From a checkpoint of a small transformer trained on Wikipedia: 16 layers, 2166 steps.
Each number is 128 + 32 x the weight over its row's rms, rounded and kept within 0 to 255. Layers, rows and columns count from 0. Numbers have three digits each. The size before them is the row's rms in percent of the matrix's.

# layer 3 MLP down (transposed), 384x96, rms 0.316, rows 193-288, columns 64-95
091:145144091073089196086142123177160167133127155129126136100111158163123168121129100115180185130113
121:087106157090171125063117109179112146119116119159057144044139122176108130143157080151118121139100
088:125127156121100126112115111089112126157116087101155149213124142208137157186168128167127172127083
108:097151129115135124097124102084132102141171150190088068085102196166112118126091142132148166112171
115:159130124119077122094181092135142130143148103144121101147123108198075139104147145065086115149102
097:093151179128116081082133117133114141097160112103168114149147118081087091083081058151150127086116
088:132124107143085094109090167128072102109084115084125128169169163102119068147134105121126130146130
103:107137118186043113157092147099172088117105137128126120124077194095127090144149140090156116125140
110:174124110136108121112103211095126150102100115132176152109132051154136110141129126203131145125179
101:125101084144138109113171104135142087146044099084089096097103155132148119168157124171148068148132
099:110105140163032113110106097121129139099129113098136123161160182140086079171101083138142136148122
098:072046119121086136124075152145145111133148078117115109180178076141096158102135142117094120090086
117:141128111161107076157114161133120117152111101112132129183196105091136123130166113216122104125189
114:088140091107069127158119134210171116129157181141101128102142123125119133122057065142154177138042
097:130098135131111157124151128093177095145105116151152133106107143152079134101096088065087179136119
099:085168149145138108097119188143162082162156146146151128139104158126097124133075111141179146147118
105:175087102128156180196085136124157130122123117191163150132149160138129153175124129161145075188186
108:095133148166083189043127092113086071146124148092119150107121066176142050136102124095123148194188
102:135108064091073117143129148102110115070096134061102150146161099146179127195106059126116178157119
099:077147087113131172112097105091101103184117157147107126100121129111134101130101119166088191118088
093:168187137114145103114129110105078152126120085140147129121156166149065123143131134110054129156062
103:123152082164120152112071116154155138159103131100151197152156128158121081149137109124178187123067
095:000151117154088120111172110058060141135103136175122171087137130163102153094126138109108177147120
098:162129133097114138171100142054147132099117112113108101128125098217104144131120140118110157147075
111:146102155145102133115059170120117144127114170117159139180170124120093135196115113122140118067096
093:131088129129108166180169117092136077182183110127115142086095096141126166134153132131109142114125
105:124205163114130175141111175139147149107127140169137191051080129147117109125106117120149167148118
121:086162163098136133149138112125150095123182107136109150116105181138114103114144193147086107093162
091:138201134157162135101131085119130168122164154190145121178078115168081149077145169136100120104138
105:193112124134197164166153168138127165130113084162163130157145117140128152090094102138161154103164
105:124145107053148122121167142137150147124126159167142048064114097132110143076120081107061093152156
095:119152138103101122154134069143194057206132147166140102182103090147190111110147183155176113157127
086:107122096146145134168116090113155203052130174130122120142109145110171149125123149141122161106073
084:167147103076112119165114166110184209099135135107182134122151180151123162112173074069147132095139
096:066155095164105083139146163157130128092100125104159146170127104173122160102173161140105125110126
096:094096133160179155142119113157124131090140141125163165144088146191099161121113101152141122116090
094:104122146140119123137092131120069138114121147166133045153202188143120127194167183079147113136134
090:160103187137084062141182092154141183099167166156129101141092107158151109126150085112126103183088
100:101163124095168150145101137117114092156106143121180132097104107107156187162113130085165103116189
094:124139173135136167098121149127077154096102090122179112189113140081149143131181207151174088110117
118:166101154127199139072163168150103143136126140139106120126132118117052165107151119170090139094129
097:060155074121093134117121139092138078157162153108169130138110154151178131159179097161121158117119
100:182103132142109144097086115063089148085117124139138123149101077120152144106155130168156098122092
090:059114095144156078109185127054070127138108115155094086136120100152140063107128085159154150122154
100:096175196091158081150067093125124121119128191169150131072106202087075108149073162099114131128153
088:099102117133078128120129077127125141120152147083133064146124113108131155157089055104124119127113
107:123102095178121129120040126140136111141163128120158147069170107163127109083051123153165161099081
095:130140144155155120138136156137127026159104055148122085135180128157080164141115120035150107159128
092:131119140147145136125097122134145083168124085155070169123072105095054158115163136087094143099091
092:148146065091167154132066062108106178093062144163090084094126117137224106169147196163118134093141
093:148150118130103150126117127142140152128095044115145154108147110092133124100117129067134115161125
090:069113135100136144120111130156141195172125147179093139150145086076110173153129111108100175142135
101:096168086157089166154110077070070092064138136163117124111110143081162128110126113095113169084126
099:145076127178117078167121139115151119093158110151119161123119094136160187129211123108166151126131
093:165102082083164145112174088126118175174107127131198165135137166142180088124101126122036133124147
108:135054113111160169165115165165098096129130127095105142146158148158155058107143125132143108095115
089:112078122088132115118059126133121109108173099132145128133122146158116128166175104146109101149075
091:086199168149135144156096146209159122145123150168116183160113133082109170135115154103130160110089
111:117130120164143199165125160084151150056153108134106108101152120159159122120119125123088094083098
107:153145136120107195112121079106103137113093136098128077132082140095144114143157124063125114180127
108:150119115153169151131101078065154122097132144125141119192134148195111130115139062128128167083145
116:128078111129045091141126093145157146142140088110136154091116119215083179125146097116152189136089
096:114116074144143168132152134144113164162061213153110046142123093107131127146126140116152096085157
094:167114158123163169108141124093134125086101112077169136104168138118161100133152130140124151155128
101:195115175153101166144174113131107124120060128130092105113058167201189123123223118106083142152071
098:129151119111145132105163149074143175167165151042074108115081068146129061149109121149127129143119
104:114117053102107143191137126098090151158138172128134149120090153095155057123116131144177156189113
092:106113131095172098148134121152098147136154168111118162151131141135115176131091107135056062132166
124:163121169097149121117179140198123119082122118119040146117089150189093064099159193200116118094122
096:071055163101136132135080140113170152159156140099126104137167073134114131141137096119152146144132
099:064106116124169140122132105142114081138076096127128101140112146157103111168171100142144150169133
122:103146145118108135135165080128185137096145079180135104135101143178098162105157136128130124155154
096:137105125087135120098121086183173070160127152150102082121152165110145161113116111169158153126096
099:132093127049105119117149085108158101075139079130104119095099070099166121082130160156074170113065
090:116174132080105165165092130036151157094136116118118104140125137165132135193156127150134164225109
106:112091074191127123117114064119109131135119107135133148180118134099089140176156141125179188149106
083:108166182084117150174109150080128146103131070156137122120120074114155113110145110141141192086129
102:155090103143154141209098148171088130136112157199163136163214107104115132115128121115205155150131
095:175149150113195169184094148170096198111070121138102172118168138164148135133175115168116124092141
089:048167132130150160156142134104081132092129093122148155101112145124117098138122127087083154099112
099:081181086167158080126086094073096101129111119137115077152122148171164093181137076149085111115135
109:136120124094068154118113100149092123127173125122148117094113114096164089070132150128138148083142
093:168129136180135089127095139129116140132122136136092122131093161109098151057101136137108102108149
103:115127148117165165137170117127194107120157151102126102107124083099116226087148063107116166130127
101:099125120098178117155104101118168121134164131135130140086179126083142150168133112098168134097109
100:136098140079137126144123052183121104128147124147111115113165137141189147132140111095062191132161
085:141112177140049134141132111116096115075173110088151151153155076119103128194039114133095151109085
102:111126110135132125158039085097107118168169110175138175089103177121098144151181127122153169198134
100:108107191181137106117119144058123113078118114162115113082127130124109126159082077191149102111062
110:108139089162160106086152159094092153124127140150100097124182148084118126059143153149083147076201
103:114118140109186146096054102179088076151191171152136059115101122139124152124106125133100113115150
107:149146129123152081141106103159191182121143137144180126101093137157182163108099140174106104102133
093:075148142108125124171130157078098129157115166136144129125137137168163144168098128123067115180110
093:181114108119160079095075186140118142169158108130112148136095159085137086161152122017116146109105
084:103121156141121077095132101081147075082138144129131131131099118124139141162077138138133100157126
121:085097117155126117216175160107154206156164140111075097159151156137106101134127089131160160126110
# layer 3 MLP up, 384x96, rms 0.331, rows 194-289, columns 64-95
097:160156086102082113137099108149139144076150125145108085129116080158092123074120105081163102110146
103:096171148090159149144115093112205135102209197157102138072140127100097120058081096108217112167140
096:189092121141171156107160139070158157127153153080096147169124108124170121130059158098054070165105
114:126065160097108091141097152106162147168124167091181132122120169081115122123124167212160112105137
085:084120124160093114162074110180105072142135179125134140122103116053119124157072130155230131084149
103:165156120106119102155141090136142169092166111117182075129074077158085212087085144093128112076175
105:062143171112190132063080107088137046108096119151077150147122089146167105084102174135100128170197
098:165110195116110116103180090195157165142111093136154119153135189146152072168124119109133093190088
104:135167131137094089169050114123110119090208120128220093124138098108147144103081109103169151091144
090:146124128152109143068109166179144153166116085120138092146111102146104115126184119107167098168119
092:087161124175135107140168109141112142194156142099211125143091143094185114162113100070169094154147
104:148089130127141091107051134159132056179147142147150125165146090174103120060086134138098134175123
110:172124131104102112117093101145098066072095116098164207140093158127104162165144106132110082169179
090:122124096076197144145132146105074175127128100104166155129157104127171075069162149140098082118172
104:135199135085163155133190090142138175172142134126130138091098096167138113126112096043059106125140
106:086091128128128114172185133153157072105118140133152163120140106161115080116180219148140132195107
105:072180060128143135134106110132134111100151088099125152176124155094107103151127120165128069100118
106:107159090137144150090066164133172142121110141075107104098176106140129119113168146203067086146116
098:138093106182111078058101099073123131163068139126131097128080129115146108115190101124186094099141
095:158141160070087132139158132115170076127085100135135061131109125145142110100139134114182078089123
101:151115108157100035122187099144088115094131095113148100153139127101118096108100179123095078090164
106:180072175085152163122146062211158135109149087096137171163151159117155104146104142116141093151094
108:092146181183102095107132112097121129106116142117139110109165199075115145053152132159114194129146
094:081099098114165135191093163117070093070049147083121159099131121127094121104101126133164152167196
113:137163129110139168078104151138197075060145154112096087102110179169119051121087110146110110133182
112:153153150091142128108153042111139120154125204168095126139121134131161094100084196143100089063140
106:132145156174153164121160199149138128107128139146090125069145103145106113080069133150147139123192
085:141113119155142173108069134145137133133171153087109123073150132157151134056118148112103162117129
109:111221075158117109130134120188138140124153190118134164124133105074137077150120113131091120116118
099:096092151116130089119112164090126115130100111113117220095144158154136095070143144149138045156198
099:068150160143160183146135160157110147126162101130102085095055204141084190090097164103146107136129
090:112130141099098171069094137164184166107149094114160130143114168144074077102180157173143130166119
102:134097166174124130106066086114119102162087139186110121092130143159052112114146168117122126109175
101:136064116122100131143144126150128120152174140140091150171103110110076153150097072153205132113108
096:139153139105069116116087141074133131162114128119131159176134128198122114151154149106229090095122
095:145157078136127155111123131130155143145143061141164118138197136100130134105128158133197091101160
099:163113096123169145083053169120130129150078100125181105165166125139062166080119149078106145117124
094:195109202122169128168130139166161156163076047131103194163128139139092090113099104102185132117165
099:110137067164139083171102146106153104176129130082130133091131145193121110092131076200169133112104
093:143143115064105151075179117120080143121136128119169130116196088082175151094147123109109100153130
106:152101134149139131152164153116127134085125118170147111177144090131073103130103187129126119200206
092:156120088140101135114154152086107092120087200156041096127125135148160139153175134141154155162182
084:110079081157131112125134097113084097068156083112155139113099210121069086095085143142137154096172
110:206141051197116179108116148098113086081129126088124117141086131159207139117116082143124147151100
088:219176165132143092155140082089169084106101146119140120126132192113059191090160135088071114165154
106:138076170182150086131163130172178136157179107129098150092110154127180135094160146145137103149103
096:114135120183168124147145146132094153088068143077127154103127125132113191133130158123121144125115
091:158105136152073114139140199150109127120139173154056098123076165133123088117176070118206141136123
097:116092157182089142185111185150150192144222134126134168143139088115114168161133113123156109146145
102:121118108108101059096125128106140131192194184125130110147052157130126149117119066120150167152123
091:116118095148113117123179171148119176142138096119138147029118091129174161127110147095178097123148
102:115095129173115107116155095073098117117123144122020148102078179120150134135090101099162124148088
095:158142098082145165141084154126102099160151209145136118136111112120140110098126119155098084164109
092:135134177180113118129168087152149131100060142118151150084087145131097120102169097154128099212137
104:132187123146141121066146149197132139158152125123078184118054138139139108105110123098136145076061
094:125170131139109127087169138178167158145107190111150140085110077144145109116122107049098136140149
099:111148095143110082073151120068092144175088096163156131152155184121194087086156156141111110149094
113:162084148068175136106149106150112090095126127096162125130073142089169132158159147127071087128098
118:114132162148153128174204147144134133120096082159172094114136082120096158107081139149146117132186
092:112145206116070103089145122146097161136113116115122116128107138150174162128142101115141091145143
117:120103107139100155148123097119198175136117103128106143245118081115166125118082095146145102161180
106:169076148122051113141139144093133088180198045105173155094158086138132087139082099114171125151136
103:104134141098123118109145215156112155081107199111102184139126155137154172124135157133053132168088
109:059156117163106122102110182144152175208096127095126100102176171055126121152140189092130100105148
091:144192166172204172142082145146112097171137140122093158097198136059113120180124089124087106106139
099:116169169137116217052168129120166115073141097138091102164176147112047221147141164116106102158161
107:201101082147159142105114119149122089114140149126185105136114086108176093153129126129147153105133
109:130109096102098084142115119084095219116120142093106154133144096148094190099144169155132113096179
105:055185118157133107160080148120136107106124095149086155081133134116114105132075166148072171105109
115:158093128148176174130162159127111129068162104116127131063192124098087109124084132122123092123119
106:117139099156125106158165149145124124174066125126082097108171109128145085092108125182109127172175
109:132165072153153121129200157144150175107168132086079100147101162161153060159129144139116139133044
100:113130069128155112139116137102082136131115138122120129197151158131103150110124128130088141116139
108:088126142119162129100106179130173102122153142128120100118164150123091117093195130104158134072186
106:113162143122101173155111083130109118117143172118132194082098095139144169113111101147060075106133
085:181105146161171130122152116192156177173130170123126118131090081127098117158087147101191081217106
082:090120097118169061119161112109117131173126150109159147094160149150150123159053147112133104192111
098:120105102112126050095179123082151097122191126144099129170071073120150121142126149086178116137100
097:167095107147131123131123173169168080137123154087105191155111135167097155168119154129112136100147
099:179067122150137095077088210119194120150161165099141129130202138095146099143095088098121115138155
094:139088152100092120109102145143148158151162181100065116053106180174144138131135133167135113073155
106:118117152112052087127142130124137052130152112197127147168164149126145108122121119123154132150179
104:161128142122078078175113123153100110125124173106087141155158091114191147102120117178145157176189
109:152068114126071120151144132126074119145093182096125124095128175137107134099235178130092069126133
107:147161133131136187120110157160161077128148109072152176142137126113110103190066119158136116130182
096:142134142187141080119157134097165178134093143131118093076109124119064144069139157133074175138167
093:064180140138149103096161161134093119157152062123093156147151090124106221120120143091093087094148
093:132125045169120112123143117108096148102076134086093127060114102144123170121122124127198116175181
112:182128107162105169151108116072135063120144152109055126147101163081129089175065099070154138168106
091:165175134112085168082146158108110103114148165123062091127108144121157139113136134145188157115143
100:085114165095203092073130147096136102141123184084058144121092141133125106089190133085105108128102
100:211156155115129159133126064127162112083144131157070120089069118100173058099180163102169185160162
088:119098102074116107097131102124130170120152111110156110108157120109192129062149138145149149161146
103:136182110125162150150130157131162152152120120096151124156178103109103122159106118127148157084155
101:155117119195152106110072117063113141162116101171160166151134132139090126149049163139091190143105
099:134107115185161097092152141113113168128113153091099128052128162145113179100164141127125116126157